Part of a small language model's weights.
Size: width 256, 8 heads of 64 (1 for keys and values), MLP 704 SwiGLU, vocabulary 749.
Architecture: LayerNorm before each block, rotary positions, no biases in attention or MLP, untied embeddings.
Training: 625M tokens, 4772 steps.
Each number is 500 + 50 x the weight over the matrix's rms, rounded and kept within 0 to 999. Layers, rows and columns count from 0. Numbers have three digits each.

# layer 6 MLP down, 256x704, rms 0.0511, rows 160-239, columns 0-175
382477584504515468510526430472508523557465554569520541502531438474516531519501466499398571587615494350542464589534491475466549557505552555535451472498479517499470477512511520558525514526504606455407492435446493418428451586488533521466577465436573535545531433527516509446528506507528422470463543454490566533493442496501380467563484534436608404452413516491560475540553562546454627532475461477503587533514445505493535512493513524449512514536433486508486472498430464522488467557506429530482612541461494517466493492466534516462575545
559506578447542524498554499492442554448487529489536463544570522447553494433484433499426518557506505519489426441475529520545606541544473549461448445521549480361521461432543501482536483534482493549583463524455454544472528481451512494585506477502538571477474464446546551559419558561453424570387520475486456410418539420478525489466488499498489491488451552490487554451563494506497456476447462591567469457492566499449525478384520493502445542456468525586477543467487569468526507505535452552577511544485566492557554496435497519521475493
452463491558451435516451349523532525553627468537482476446461513536437553529459496597402507512543466537532629483474443452529440502471479546532482531421487516489514511511473529464506470453520528556504548514568459566508578409469424452481602529508518431523570459553492466483558490435544447491554525557453500459434552528419495501421557504546440548478508451532479511687451460515491533545463476492465451437497409502523534590478551525525457428495549466470515484514489500535502562470501413559384447487383473487503501530400452517530495410
538452485456497563517514500497444652587494514533542538491540542504532464478441535489456469478545468502522467527502541481548470594465501488521470425575517457486430496421492479509468529430471505480519396531573542557468453545577575502546448469546523565467457576485516514506473503485512519481418518611476526521433506531368525612425493519485505400546524449548629466569565387511527465441499521452469458599439457504515579414499512539525508615523490457538595478469494469477467528575536437561606437491496520518516471554494499550409424455
462511552536508504542494456494533496555458560419502529506506384478378446572497567506513443545403515553486485472454571480533491441545463502582464537546563521511598592514532512481500416540539447592489405500433469466446371495504451460454492443418605545563399603577503440506584477650369445507539450414551517467562461507617530507553464472509458517497607472506522503472471469453489527520483455499446480420502508467527580540562546444469517458526526467491527498557458504492499504533461498426470429571459552504514419602531575510421471528
554441413503471511546446516508436461561581535604464529586532544509569474581454439476544464419464505522537557466624489488535482571424506465487586572426408552461492434511525586434538543502517584524486559476469505427554453419534463499491509499504555473525528450457496487549552438469480404529588411455607506447551354498488352487499514575436521476505529486464410532482364423465475587496467549492451474540566418501497442533523485490370488420477523534523469422437594510455573513477494584524542472535471483483596467568505416552430508557
557417492479617558508536522519542533555509482517543504502576540480511394471522602489486552452586545573542492548489457568488477477483460498414522530392589489492477455490408551472516452497548492482497599498543518523586486470442463507442600516668508507453372527534455527461417436552475571601435513423553417469565444574420558533485532488436474468440576442561558413525432505505448521592493514431570465539472499439578487483541458538458484419519503438480495507551582607525506563492454529504498461554488577529595553476476367522515527520
459600458556534508473497490547555450480520543468671433570481517490454527430635428475549509462471561489441459462511487489582564560488593456509584428542499500457391497459495493443556560440452540557600526582528474516536497526452511407501476478456429463492607548600486506456505539402497553480524511461539444550518536499493529467513492507463553500477481559452485578565535605487567511470563391513575544468517474547514432356561531471506421606488511537468620445491556520414509489466498540464577473512470488511533452495473364443471544407
567545428408527515508508502631569457543565478519471476555462596506455553534353505520463493496527560485527543497524517461568529561541496497499531505514522512454542443460398483545417435516547467479490393501588462497516525434449467482484544577499519371492461456527492484572576506465635552530566518568563529409495431528528483514396553521488452548590508452555491557468436514533424547463485449463535583488410494430498480487524502513372502508645506504568565487459474511482458529404465566480528584462529513433573471550488440495478442526
443541457558537495503472532485500446458477443565560492516492570431475532508547531528542442516464391426499458470483501523463476496451544504451475550448565509513486551493554434548555491443381500515496444529441460472429500517564493442467487420502527496495481419428534507569436516500574484453482531531383479515522533469486636581591456536530481553421515517476531514538563523473516489519515559514508428474462481503480521513564516630425420467519459432451577514568397509543498436507478522516522529484582495505533481444571541531512481561
476486523538620524483555514465428605530631551469422538486474474508516539507505556520508577481521535504526476560529570521508462505472429507457465599494439473532501453405494476470550462500440532465535523472435490526500495464485505462417447506558497481504508449505551508496482563587550526492450458472457510367481466548551524517489579537501477485458548531468558529484462459465432534523510496548510418508530590516542499500532435474442513411480456485541503484508440503498473440427518559494467511490505495429489550515460452464500438403
491542436464544507464517429420425417630536524416527488503453509399555531542529563546442536496408469415485535557514562502514429491479566450495481441417557472455442542483487496484464421497465455463533447516547512446472496463546519572553482560467534539578497557465439505504576506522458400478390486499526528524518448446554481470527559458626599544485428632524529535528496600489399541488535420444493441513506529522523446406567506521421497528437588494526480604484459580468640484619421456507575458412502485513451473498516467533509571570
471466559508547509421512576515536537512425514456460479449470531524529505446529538477474503494522513448386510542462463529495466528462525472566426419541502471421560535499475601593479534429499402503518525615494554565614503455480504458497510522407559571479537547529480463499496591468468506366522486543493509657465574512542480495443488419464551517498561513488475498500573329440547565466475537443517556489532495478497447548423524532532443464480571559352456563467473516550502575378517438525513501470499487532539495497434529510421606473
506493449539507527538434516532548615421484484451545413573452414519542452486554414631477502480479485522488443517507487507477558497464470490448588525461546472530507481501615489446553461502460494498446432491559509427553417518512448535473459423520437547531531456479447477456519597452489565551567579460496585431547408489557561397412545490455482467516555512500373486524557511534526566452576511494540552565516529465504491483465454640570535417467491545503516417543478493523543529537463553568519488568493519564522564466494522425471546507
503467464497469512489576501512487413560454509495520552515441499441549467491421490447472501569495470468490430525456586490432530478464584476408510555497506478584472448540514432530518480397515432584543444539604461565498511563505499467496357461532573551553522533526445423477435539544593563440552492504568470521462456491515533481522581573537515477547429515528556566527549550473490451565564432517451432547535382447532520444433474452544397545462497533497496492509559590428446404540489515538477447547415541537515500578402491486448447542
482530492497638497454454363516542397472453394605477545562498555587533442559528543549399443483471532497400514462527443465503543542461469557458532464487448439523488515482467390551554479539605474516569427479499537485561516503483527511530488551600552463508403479488516542582530488465543526536530495456429485517544461482445446510451467485578532504479546533479414462516539484496564369502498396452527439486510429575537608516474622454613481462551497495440447549563428468534467487484539529578529581538478465498530467483551511511512568544
445499411607434434482567515564485395468493488443471514414468399473500464488486441495525536541473474507508469533399513490475484427463513476522517488467501593540496527599483436547485473474493504583565555448396564424523499533568488512544550430416522442544567558458503534459543492403479419515434506512519554505567569383471515534457522521467529519424448538457513491496558540525494462452468443528509554526534419527497441437550459591477576460486421526392505552539439397529459523451438501569433527507549430532472399487529555582540495572
474521477554527482387514451544546515495453488511472510547532465543461457569591543547534527497529539506505492542429520461535500534503529440535523464462612497454648512410569568465503420548544496491398443594525538476429486463432476536524569476543527495497536458576440613462541476427449641511534506526472482494536462466532522430469436587531611457496468511501427442418575464493469478555405431549533470460515524437491534507485562447534546493510522490417478505501406537483462546493516469470522488471517474500526470525529520384559543439
443571558500511425526577364447490402533497534636628449496463485432389561494466548586491556530571519482559452482514505447524437490424538486495427522586528553472463560515525486563478463571527515437402491457562428441488551547495459609544424513395500478391487562452436521474470510485552502437524533582507461583480546545557439457521480468509580521473335488516598539528491576518538422470450481532535579523413432535487474374496450425522525526518539548373606479444457416522429536536492560533548583419500500502418483502486595492523549546
590566498520498495565527569453585580493485422526496440501503600464567419606452528509496524489453589475495454518517538540544462451512619502503594502490546536444488512558529532534520379442449543479427495518499478541456491529528522552511455510455558525503524484474514618510478511517567524471605566508530485519469540504551589545416503504515483480535413572538493489425633400533483487525501561446513575492500507559482516489446517502507527414488442525469452476547531485511483480468448522512461559452457498523504513473580533541668541497
485496514451570409517512507567472473459564506514508535510477400492564474547533525400595503412497456524401536582478488479455486497513515554491543510563487481521471507507572515521458464461528503394522517546519559443520542530494476406569435529462526514482449483481517529549513456536491481486492533537569446581431521420551562492590467518537525531522437482533486530506532445472569537502523527514534548516594527571530489432554386575455591513502566525593487527530603517501504377456511488451547538544426453545456575528509529512511484524
506572463435474535522458549447563502448530550550514458509509525560466571513642392541540581411558575513482514404447458515517459508439517452536487509449559455512520500545467508523466454474548509464544516404444635608450532489531454517477506532520549520422524447488554489389452482457370591565449528570535419528563516522509510462468531466505533505558493501471503471427497540529545509370511533403559553466501535468529432461573566476496541522551530475508519487477422453515600469471484457449534557528538472491442514461474522489540541429
520504493599533420672550599444573496467405552556558516422505470504492606514521519439470470454551559539517504361483550460512496365456445533574486584445610518500432559553321456549395438469513476496453513512312513431560519620510507406590551487397526521559485560454497538499509452408492571571467484508549517523501432540430428473567466461453490538528434521482428589447487553464447498454396490527488557506478460460525537514524497502547574499537457543496427484547352503517395561460451524393427521558459434552517536500546581500536574558
500475508434402579536483476481385544432500465596568463493494565488500453490501488446488496581451501565461510447607549491478452484517522475427507583430506403509463558505526508488498517486445537488523462555484464495482526574509458435371476542553455397576551593466523494554470527430597447518535513582433503445483458541583511545466530527536497527558465527499557593408513497561566439467531477460610533483537454503542429466505506501470480512592442488529559487507514458534484402558509456545556549431495452551535487481469320530539622609
479516586546461494515533574558558520532433495602498574446479454611560555560431481603505448464516499488535551512575379501418494457394402526468481519536481528551494394446449531568411435538523413604495530473526482424482385584545450494524566528507498479451411528563548448494506560492503502466531516513583541566511477537569509467561442518509510553536370612517482530523481487551585587435552518439413476488559525496498476494518561497561468492500450550511541538457548419498492594544611542532503616521518512459506585518570567534469614527
581434521567537493545437550507478470412565481517479578475476527405509540558456482563559567567491551449470480475592496452518527470606454543556502467435517427546521511481389513456537522463493491478435462540528477613504488464540450499467502528622403499490608460407503509419534551553568481476457447461509523402600499464485519526491530453482453509529427501527473423620500487533470465406511493395481480490455552577563524564511447560433507411541550490518594552462408466516451577482504528499504449525495556472392488444457488479471594480
476564565515475469514518438449433485532518544515541459465557443436496578419557441449517475421510478490490489436469523458498556503502470454548465516590460498560505491513482489600464473491475561499534486436433551526441487529510497476544493494509549565504552488515428493437462470454496505448410555451490495506428429545481491537497502453554513590418523509510502513522561527501549466469474494502515522538496516436536490487489487475463525628503454484450503497491466433544487443474566503470484489544412448590468568435454511510522536476
508505476460500433486503442574544523546552492416465486522459616480460501538476531431484483489477529600600506475559538494474493503379480506556494560484489396481486531540466504543558583516561445502553532519420501475488465485465458573447484535529594628473465477505486562514607477564446509510513477567499535434498490530411423539507597452484542522492492486480535563548549541462488405509486439500528516498433564509472473485568515418494423464565453541581448417510498402498515471450501554486562539528489514472575450491499450472465449419
542520494576414535521529430565505524500451477512532441478587447435550625540481438460530523494642537531517478539491535475411482598502472516413456503485598584524425542537497431517506429424459448544538576484498489558486594530534424453437576420484536490464490503449554460438557568547500511370518519465505505604495492479391513510623453502433431537489427546447563527519678474576542529461450506586540531454529508515489500492579444529496475616516497530504539476478509497448491474522557544477517623489443444540521516450539501576560498533
631552402578514433392514518556571513499619534497459549533480502454418510395536502381514477448435473537570444483509477526430488503537511451514506511473561496589443443543392560491512553477615515445480499550493485488473547454484500484483568493519404587505494555525498440514503448536463532459462497424494480504510551396527497525432424494523525482410549450555515434526512450490423456500462493511459441496557613469485474545522542490517561376365472475555461505516518504500492443479494542490502472358518549544469502542479391410471445529
521488455471458490491447493485581518534539429531455412506506518409475456505463460486543475516522488643535499498579553527498603459514550504619514466550626527527535511518489466563497514530478452551518483480530420480494458503421534534591486476490457641521531471463591475474584626594502475496496492580486534431538498424509568531534623460460517539482466558537508468509464434490475582376538511521525535504561555530506488500522440521449568550417471472488520513487520423420508500477457583505483528514561481443573478597543548497414565486
517463537495458500586500547614432509515499493501542512484444506478444516436464518567595484475512554534502516442533518538492421487493559531555435484462459463424471585620531568534554402533550504466467453466491521497527475528490472496494515585492432462571480567529483478519518478478480583469430467581409498472532506566413530562468495488529489394520535470487617515544443414483527435447497524529466579509463413526520501434509476502519487423454598475447550555487569471456524513546518519474513521444461493492488506515567473517485500520
472587546558554500443512515361440512489568434488468544394444419486486467512416527543498502488466580542402515479464483487440463438489416609483491517580490538488535545467534535487498458558539544524532580456495465446542522470330527545404513475501478583552590530580478573556430468547513503539391479452457515423530454441472469518488539503544459492487490464508583547489469504403433461502405537496449518438486520536555519518423514528420548424521537477526478529484418550475515483473582594357604589539556473455458594524475563482482405567
546548437572436449500568529534476493474571492495583467425526586511539581559450478457411433478437502507448438537505497464482557469526496379504582502506429545496499484463572451506435581618508472466490488521518523493373590544541501534371441646493416499603516500441529489553510505477469542514473573489622497425516428559512477458583531439460426527447532656590467515399456541504554559470571480482406490491561492541466496464458471507610521376392522513542433568525521616461571471419476576429463461519515456521527509521475467504440538447
492466518533395464428444466418546427499485533450406544547437511469485524445503428511531485483481476514438508480544508460566520500491536499495484405569453557415533506501563487531502434595542528499479468538516525493518518418562514550480504486463506555442429539457462515469517511448409433418578517529474528518404563514517470479500464479430479523439569505492434560370441519537511488572507493564569559475665513544432471574537507509607537528484525506552459481462522603517512506536523504516439394489590536461622425574450494502480582503
449516427485463492534521487517566538483533493487381470432555587449452503521521499503494530499484524461470593511541552448524485528609463456585491559462461523495466452515472555504611580458464464446453429469561578441491470490495482470471423499516552556533462509460560612454464484537452449443463504611388512407486521542470549443396510516473529514575495452444601544540417508430548549504387449520468582467534533473507497473516613455500469451514519459533535487493517508534553564468445485533415484521571560527497435433513555530543503541
492498486458507474521536526507484469605493426473505518485534518521541508593440450473514497564489487460494449513471498571524581482508528540506521504522506534468581532478497448504598435494557577497484466493514420505546446430479453633477550495524492500428596412442533560527511485496530441503435532479536517513480450520511469513497585553486451456515431560523538412539526414442524475521433464547477508498594457558529399518463457529495495538512503404531550416535537528566510532567507499452524583492504497429519504485521472512491402492
502452479502409416473432597500465468480455543539430594430499488463476467465465557422501516543460500516445526442504498490424471510433416488477485451485542507512638532520480558430419517584518569566494533509510607408408457426463465477438529499497460531548515440482498585601582496597488460456515507438569470525466589541486582602504487454448430568462560393573487434446450425512492473492431483509456473475527517494475504522529523536470608438377464490544476448571579515524533493513431545557539456550572570465497450523531487508527481496
500476490593504524460604576475499537527438487518446504488439430511398503472503402482524462480517510485504505558480488511473469405521526523567376401571464494487587473622516515565428600486382470544428501463422489446504499514519539503482507504429494534466507490538505594498512538499436573497383455421530545500438534507488517404497541469445580427519521551461416404495552448494532475493442482563473500550598445454516580515450610451542465479439490518517478459492447506505561544478531522544586372530511479456515486555471553523467483513
455501558599464493534410510451521572502544438477480520402458483517436498487556551515538442467494507528489509481546477542460492511475568504582469421539489538566479418491537497572551520543570512489494442495448528535515467451468497555452532417385503502525527521508481541538533512458500488526458385514540491515564476508495513505590572486500561479462580548509464420526512527494444492420466467510454408465516513520523575522466468524550551529529450492492532550505509522540497584506466530455519425423549541521445495545508531520571492519
512607481520538473547557486582482508435550573508438446529568413507457568512558426587407450545473414523587458442448539471498602458559591423581447545446521451444468476524460548503500523362474509542510526562502543554476521546615519445523447494487540534467553502440524510489461436548439516468437555460477471501541526480465443456540488538493445436565421521456441447549504530500569534536437449502526445671629489459516467481588552577526538577453520471426534396505401363524549444546489543496385501496517549454465452521476514501542411486
506504495507533507561428466562565463467436410484499412509447528503506435594589496511713511541576545510506489444503575419508516370496537446466475482541473463444506515497452539496538538565484504476469469588543504522491566399506433421514534537426600432459489531464460475417498584496367554521480454486563522525444607530586528575426476469500485544447510517550410512481474438467481476564407409575478513469502521560486579550552506478542487575487514556556545468585470506489419559431440460536487423452515548585554537553512514571515601474
568470506487519476494573478514436472493596524500527464508529536452458447607542454543532478490534454488513505548512604515514540495542474456456471578527543476522502524478494497555448461518513560455486569516445479449515461481462559466532501514494515390490557489444568537536567481476413435500566475481519570510503528464508520470551504507503465524500400501565546460513498511489474528566531552489432479529564489495496484446482476486477493423597523552478455548441495510489500467600527435492494509458476488453554494468524522434506409422
521477527448528521486521610456474513488556435506442566495461449541462404512411463526516494478541577566469471529485483528514554480470527503503458561551415584478540458457546489454491433555472457553467559495522481478506496460528441449383529495508497511466518444387559545519565609518498563472550409445467558515567481461487515475581515529425481490451536492513526583375453494444460440508421444457421504480539533544449471471477482454498469533445543505637563497469469542539519506557556502484534582576526386460596528481555441488465443521
577494497524534568473510506434559461516441533486428654436522526508434553530546485423507435455558549410485550548526510510441560503494551560578437452519571473475461469527429482510493482410477561499541560492623522463453467550574495582605489471448551585620504478468562454505558443580493489514478553533461542439527514550481520467511493516506535521422578497430554430643433476488488463545542476484533529522531491509491481584525460531439558451517517436466447447454434465509476534618544547399502591470468518492515448507506522457435493422
485430504468421528490459515529472461439563527462495547511430485474556461506448522425520517471539564555500508570486524519525591470405469459433520585551480514445526464422495487464545468601502365509473390430628523505464470433586475436474416495458471425493485488541544532518482561532571473473568520459516518410502497441623571598472606489530506570449600420466543435441468418444524539528432559565470507463561549487499466477528513525472474493463513501516545452523461513500503583479425482570568434442532421496467464493559439522483468474
501606478452513438534536464481515539572567400537430508500523503534456494478496487510513455527414587557474480412596476565462513540589475474600444427482417467498555500480579553550556508519503586407589574499454538562567585479487495536568537554448468485515479500522513517498505449514509545417519446444504554487539581478463497435514417465454540462487570492524561434498540443486472496450488428475512495559597514591505469529487553557464528480450459448468529486497522483481592455535473490439376523472454447556544504559498508472543619538
489499531534440440483482538481451386524503456528565561554525530584591450524424473485499556540484498530558552512543515560517533593469528496441527486400438426504567476451532460471528530456581538491558407470576465481468498401520487430464520477590520478440463485495501428541479493518481515495535445511515408350479436605545516492524486534583484535482435495462521560536509521602485536536471483603511466520491518514523579438437458560469521439465513470569510409545568641554445556533387456519582584448442425428604515515515440454553602562
445536499500539483477572468498525506407453465459599573543502552490470449418488584408558521465573579414454546411519548471570508518461562532508576498445466457527498521467500479496547537443498472466573554452508496527523415491463450537462404505486504460406523513484571425450517501440606496469541483464541496457483531553482541555542453465576449438534459553451545484441481559525432546569425529488429467523444499473518454508523410465422503504592529510527537437499572457429529453502402449530552433440556503536569526441499485593499487515
496478491552462530503572559552424522555440500465544482439535502466489459490491500572401453492575520473464489567457536544537540427519458636609557518550476485567474540537410436560480494458535503560563434417390432497532427467497543489595538486426569492478469488513508431566509613566429454423494419498522493484522533431498534517491573473516445461547481419482473475609524613512527525472567446526478474434498475424521663440430484518467435535519496480586434470451432542432517529503456502425461466517472585481515475466414552477496430512
500522410472521445548470522538533576451566480485522498569542578543524464476472538447502552495503507556571480424478476499494521509477468494558521482522521453559542440561575458480573497503480519530497570457565420526459546512452537510604471536486450519494502549498452458449397469491429542623503470352430458484472506567499422517557534524500423478506672514673516477573423464532598534486468425451459563477576508548456463484496461553503527403472554516531567475516505535609493483404532498569609518546431549474604570434496449433590529482
604539530510539606564639518492533481430492432510447504501523484431404568609461506502582543532433514481432563533578551507577532545393394442463433482441516524470489524482520462520539504591439397506623508505585527501507557571457492512466456566486394421411479481459487447503513590496492546493530536564408591459439505560501480560539565470438488495499474479525500540528598529571468472542534530499405426535496440482474483491499499548561469545425529536440522518507540619531487585543482541625538486456488495447421406451481509497467588492
392537502502502450434392461422522432510478511522566505512537533532431439449473422474519475477507457427490562490444448509465474473499556506547476508514624508548526560520537509449495434519383541465549501513497562480531518441422467491492474543516500537471552516583439424519419400440453465475446464501478478550588555617523435463495510454530491496494500498473519490455551409449514472481437476460522587488550619498404392542553457489504524446471396507465501382500445561552527521549388563514520559516428392483513533539549441485585564538
460516444490522409504474544509434493445504556498483492464474441469532511410572522413524582505508494458491395434531492461489484470546485508542489463535477423507461517461407474491520441453505491504466394498488559509486502449570507607577555463404460486410493494519487399497495474479515493482527443505516534485532554470475513500524504486441497489496611442499451487504564499469447491562549444591537517539501518448512534553542483583521447623496488502552520508489528547531433480408484522579562504500488521486510535504487511518367484459
512466464564438542543516478504576501485511487492477502527499505455485533474496448627381509455533541551538473561527529467403540474428499454575455503461471429437489480539551546547467573495501509511489567452465547500452473462523462515495509543563523516474508488460423486518569560557446405463468527547646544439470507497576446453490597410510497467542606533492499481497596521543496547545514609590443546524566496596406581512519490467517492568453471496501572475503466441473446471487461492603499479479512491535430500505486474453477499483
487495457488574509550396569470417404497549524533478468552514476505570458451511507440517469468518496593523451469506476402444600546489438433445483531457548394552409460556528482455502510425445484437511504535503479560538474510554562528547563525474514462522503474477534555487615434532553519553423511488489518511517520424435523540468517504526570494590497516472532450427479462522507486494609506492595471538456571484488510501524494509546516564515549555517463502493519426502561418529483528498524523505407464505505514474495467496450496513
487545465468515495542547492466510485502443440468414481471495434448501615532465480461504439551516440557445501456460546542526505502463548446477559497470540507505534391484471478403454461455495575487472498545446536499480517570451560492485464471407487563536446553542549396499529398423486472507529551474471530545576527458501413439601450527441450505549492519457533467467485499447436527459479523396427576541474475493501426608566411542443450465527485436498503498453470501515492492529589428469407505527590527498456429549528530541447457473
574486573575558407476527491421417501598606548480445461536465517539580411468539578485545468468469560504465434614512492500466502421417473547525432478434542542545398512541420472544525538494546474497464481510467576542513554568516469443560402486480479615513501517470495530519513536519514515480521445442492479478550524461431483394524485510501552493471554525473492550498540501545543495592531473568543492547472584500480428468462533548521512478348530497561504530496421471451534485538498499553483530477543527540509531446434520465497466423
518463527501509536494584497506534560492449499483534439509507395628466519558528537557508463529435542552455546533466398555492510545464530560519543522475483481490477504535552485542432441481479437537589526493578500609547479570517486537469542535598552515432595474466464447454475584388632500492536496551474483539474467466534508533470458476561504489490452532477517471471558553480462421475475531515480509508551571522485438424477535436503481458541449516467533420519415470493421508535474529542439634516491457487425537501497554490548450440
444525442621485455536449536516465446504560472509418505470480528434526426482435457519571467497500459467540539443479575502546477447534462434612466458637580480448680509469522458574411549568428460546514503392497506577482490528598529533446519496429382484576456515515501477517422435456521464475493484459460540482507399476605495454579532419487442525497525473521474502349427516426496498452471559543488563450555582402484339463423442449497481580509491480507511466488406524420517536577432555462627544472621467477543466474568463437514475523
561500503538466540516486516520549479524509510552507533526489561435516505475463494530445513445516540532529436433499516565506545552593476533465519495482580424557445482542511482437506497413544525517457467609419527536482468436477475396526528498513472505462483443481452471556401547491473549587596630543448449472467552497488512525439509611601520461589484475545470540482505534598375593499478472442511433491485546444538567534499503510554499413478551482631437609502507551461507451548577419595609512556502507472490530493423447500521503469
506510562501518552491614496483497540454599525446425474419459501462457531476505504531414601587488479536558459522535510508534522506506454487431553430440499456462554390411468497508524566608526443460535517496525472576476482409476463455515479455476382473561419474516498420495521484539483555479525512470587578401506367514541519507473568498441483473426487587557583559504452466516453475489391511544444456450446433469417483560450540621461516586522538559578473454471573588461523531459573477507615464473517536465506492540534440483503483563
462512484462493425547450461552507497533518594496493451593487446491493466564485553518563460476492496451408507468547544460408516479537482514524538484443428569398493487506476480485576574530492490487482489477485542494480486560418467548492481526506519437504477515550503545550469451525528480392509546506532491560542482541450507509480418493529503506557534509523532469499456436442548618498576460478483544548565485524625372545533471461565551490485540545531470543525562573571478550530501516494536475532504468434514459500518488493473444517
517565480387474454492595486486541476548665580469416529390530539473531444636436502481542555483536482516471507430504537440555519516422411479537473532561488481540454417572380523519486484540596486511603463471575623557494424433521532516468573472441470509425546486494446479527519441491569548419513397530553463443540492437485489529521468383552510432440517403419490475610398527546483529456520493523498543546550436477475492527514544596568488484484484464518523457533558496536518477652502504453590483589532578543550425571577533470537406504
492425524452411549492448529608556490445444563441443460469571498395517548462534511481596471500533441530487515541505511518492591470460455529511518526547492564494447564458497474452465540515430462430509466503519437504548592498515572434468477523557460498468541493466531475478491597490479461546537490452448467521514528483495615551547504539485487453508585544524493539444513467534442496455576451524494489516487528460493603417520363477452463443470487491556490492437486498580530472493550496508469392561481392568498504485586440484570533535
529507488355466449453447428450458509525633542555500513556515517582574521417535416554424499468502450496513442490516485494522435551613537535441469544494455441567467472474405459507478571441499490461534520462487521453480486529379515619513501522560487476439514502503470560507457612511520495487505476537482427478463417537510452514491546481577454530462517499507487547529509597499529476489546473466571485538476531491477423442512445491484573455529485449566404497415554477419416530472482425481513572529448514496484531433447431540501487611
451496488523447436500436469534472475478415518433500465551546529537500486402512392495484526469440513541465448448521456495513524508510476501531510466497425503569515504581533472517499545458553561527469454475517610405541482469431524413499469506445495523433517531409463461524486549525454452450523495494484409560446578526503509528439411472490514564459363475459473545565652544526520530448484502564460534558569566458528589386529492394487488459499424530524555548486467534453514577527485494518439511482477452495558646465513636584618417507
480535538496513454520510479422519545445462458420457449487501455549417509499437452561402513535530472593470541440507522507523493485581424443526469546403508431457541415470517469446500489555488410484419489433435520424450509488557590417517514548473556479574509456454529469529474629540482527540529523564513603497464437467472528398462501459440594484490470549561476516426494549516563528432425498556464443570515535477475543533492521535540536546485468470613467501509462460516517475596480467425481457578543493448470456570566618437576505471
468554496522449559542505596346484367523488513471498442470471439411523558509470546580553545522561440519477504539477491552495580531513503501465530447467520507512444465417455474485463451508445462493494537569571456530474546452504601578467466509490477585516494419419464497519511564503522595504532651550466539511583458564468487504460458533552469461430444491498569474583537487562436447524515425565450499569429453540457463469505434473593477537552411509553534482503511495531603475526548500612549533521533456453402478509491400485550502480
538507496469478492466521428538498494455531489419483512569542494487549544464476476454506491585498504377440506569475476514496569506508453492487483500472479445405479441476440412414427540518482486477439570494455522496538481441534507450577461536562488451534439458512492529579530459478487521526510546515486499508515537470505515405555547535445550537432519443514506475491456496510583489430506563496461498432424514566439488534471535589532526497493547533498455485489553553510464511537546437581573487544533451494505416501556447445460483548
539432431450461467572509459489505511523505519476541516541428534461461419387430494481548572490517527545502533467516532482528471480440520564488483416527555544552513562517479483517517527511515485520568529470490536576555476459480521499452503424505487455520529504494515593507555433546506501528470546435581459516470543494448519589460556510451484489590625508507496422497439504496496580552561587498466508505485528544514456536454408417533538563508548533548420482469515391421447496466518544506570568515502422499533414527484475485512456464
530497436380520468502482482498467481469420515457481450470506451611524515460580460495541460526478426424512467546615436559463527496517409581501517516457472417396517478438384569503397411560534522434500537598494529531526477582493469554555581633440478481553435439526458505421549537527530505488495525516519476558530425483460479548564487578525572458502429518476463554523449475412411494476541420507499447567391574501495478496557605567334616571491476411418483537491556468427484527507499452390550489420558516481470507484560553469434461435
526558477487524552509450424520515592575472461607515470605550523550509518555479383509338498492428462547528530466529485463524502509571493570522517484555522548573433570404437456477533511416541524486531538580486375416558402512490478508459465478543530386588484516499546518491508520576436476565502482523501470445471462508574457547505426390592448423553523488566499439512500507442433559487486455516585521520442458497497458460494425499569595402490574487543485458486454440544536520431437467520522505447505548495442452383434385499441532490
482452535557544600441471437496457479491457517450614553515462479466490521453550628524544498529496579469529535557443520491555464503404469441524465596561480479516532583465520543489510441513525514465535574473565575513520504497366485506496517557458400499552456538570536459548545540484455493625474549450517571543366493542439483482513430544516496477431494489541501534477536490507519510606545535545524516552499561466484607470498433603636539453443514564501491457479552528531445527454412498542504346506483465559455481414465451474460573423
439539507500522528485476466515576466412552570487498608492505544392556544446558449509563339430543582467489493485407587483570486557549548577451436483494459486515483448502609557521492404725506508460492546523541507446467429381493445513526481412520521503420543462449475511496390522520438432464581557521589603519488532439518452505546569500436525500452542476495554430419495519434455474505543449517550435502512519490558500483515469481493486576467514470487446536515456472461530516496518509521408535479500576474490538479474474503560524437
392557449472495511437575519438479457570501436481470450463526472509491494563535550592448525499468534436554495510510455563538583453437607488621536530530618506534518477580477526456457477465558516482483480480398399489501420453524452484520497465460468433537510537491460531532621546495534399535510481517478553520471438533553434367524442482642451473521492546509462545573513435439503508509484482558540471537459578493474508516476443450481555559526541479537521502478551508474528537542518445483503522505547496431462446436558530551508370497
579480495522503606471456438431569611435483558453483505482485490458565546483424601488506470431519525509437517516386491501517454400463553489559541420585472582471469531519546554541456413557529446529565496529513492559371541525476575454445506543461508511452530532494534446463488433457501527440495486502503523629491505457425509521515555508357542567531508428452545577434433541539523507448568574439429558457435462488543586574499555526491445486493547457576559455473512560524489442508503526563457506469481459507435467522464481507549499606
390452534545417555553389513542534557581416520544427481609639519489435432514469506517470579538413377535524544396473445517473570456541470528513554467402473477508526493570428497477420553451527515552472500510486469368451527456504559431487556432537580502443444466470634436409565566513471451441511494489573538522447461571476545587506509481444491512586499421551349570608385443489533487541501544574481517461508485487517510505499519521505488546567431510508474485491501535560527464500461508465545553526526471511552479631547511539466519476
492461501529505530466461544494512573522521491471474486522494548458420467522533616508454467541497472523427513506479483472463479551555488611611526533471549514379464445476452490517500546513450440461395531537543542464455579518398521396586476557503467520610418542557605571538516458521507429501472520518430481574401567452560622516488420458559584579590589490532450458431530491533535459514456498476440460481550541517504477468472565530553506419518544545426472497500437542479451579566523518538557438463471502479488406539455503469514428445
548520482500527468449519489511461563542530500395495541523419469502504543617571462465507473446474613456496525459519433467589475489502436460520497470617513482478534506469577479503509550516589394520548409531533443554493549517498456524513510584470551437385468470556430616596564397481510518489477507542494478508523556569418481494431470511530435474549551480471456455530559478437477614477505501394532568470473502516508487494566517475474486473599486473509485486522484527433535656551522573361479533496612470502481578535502497492534456471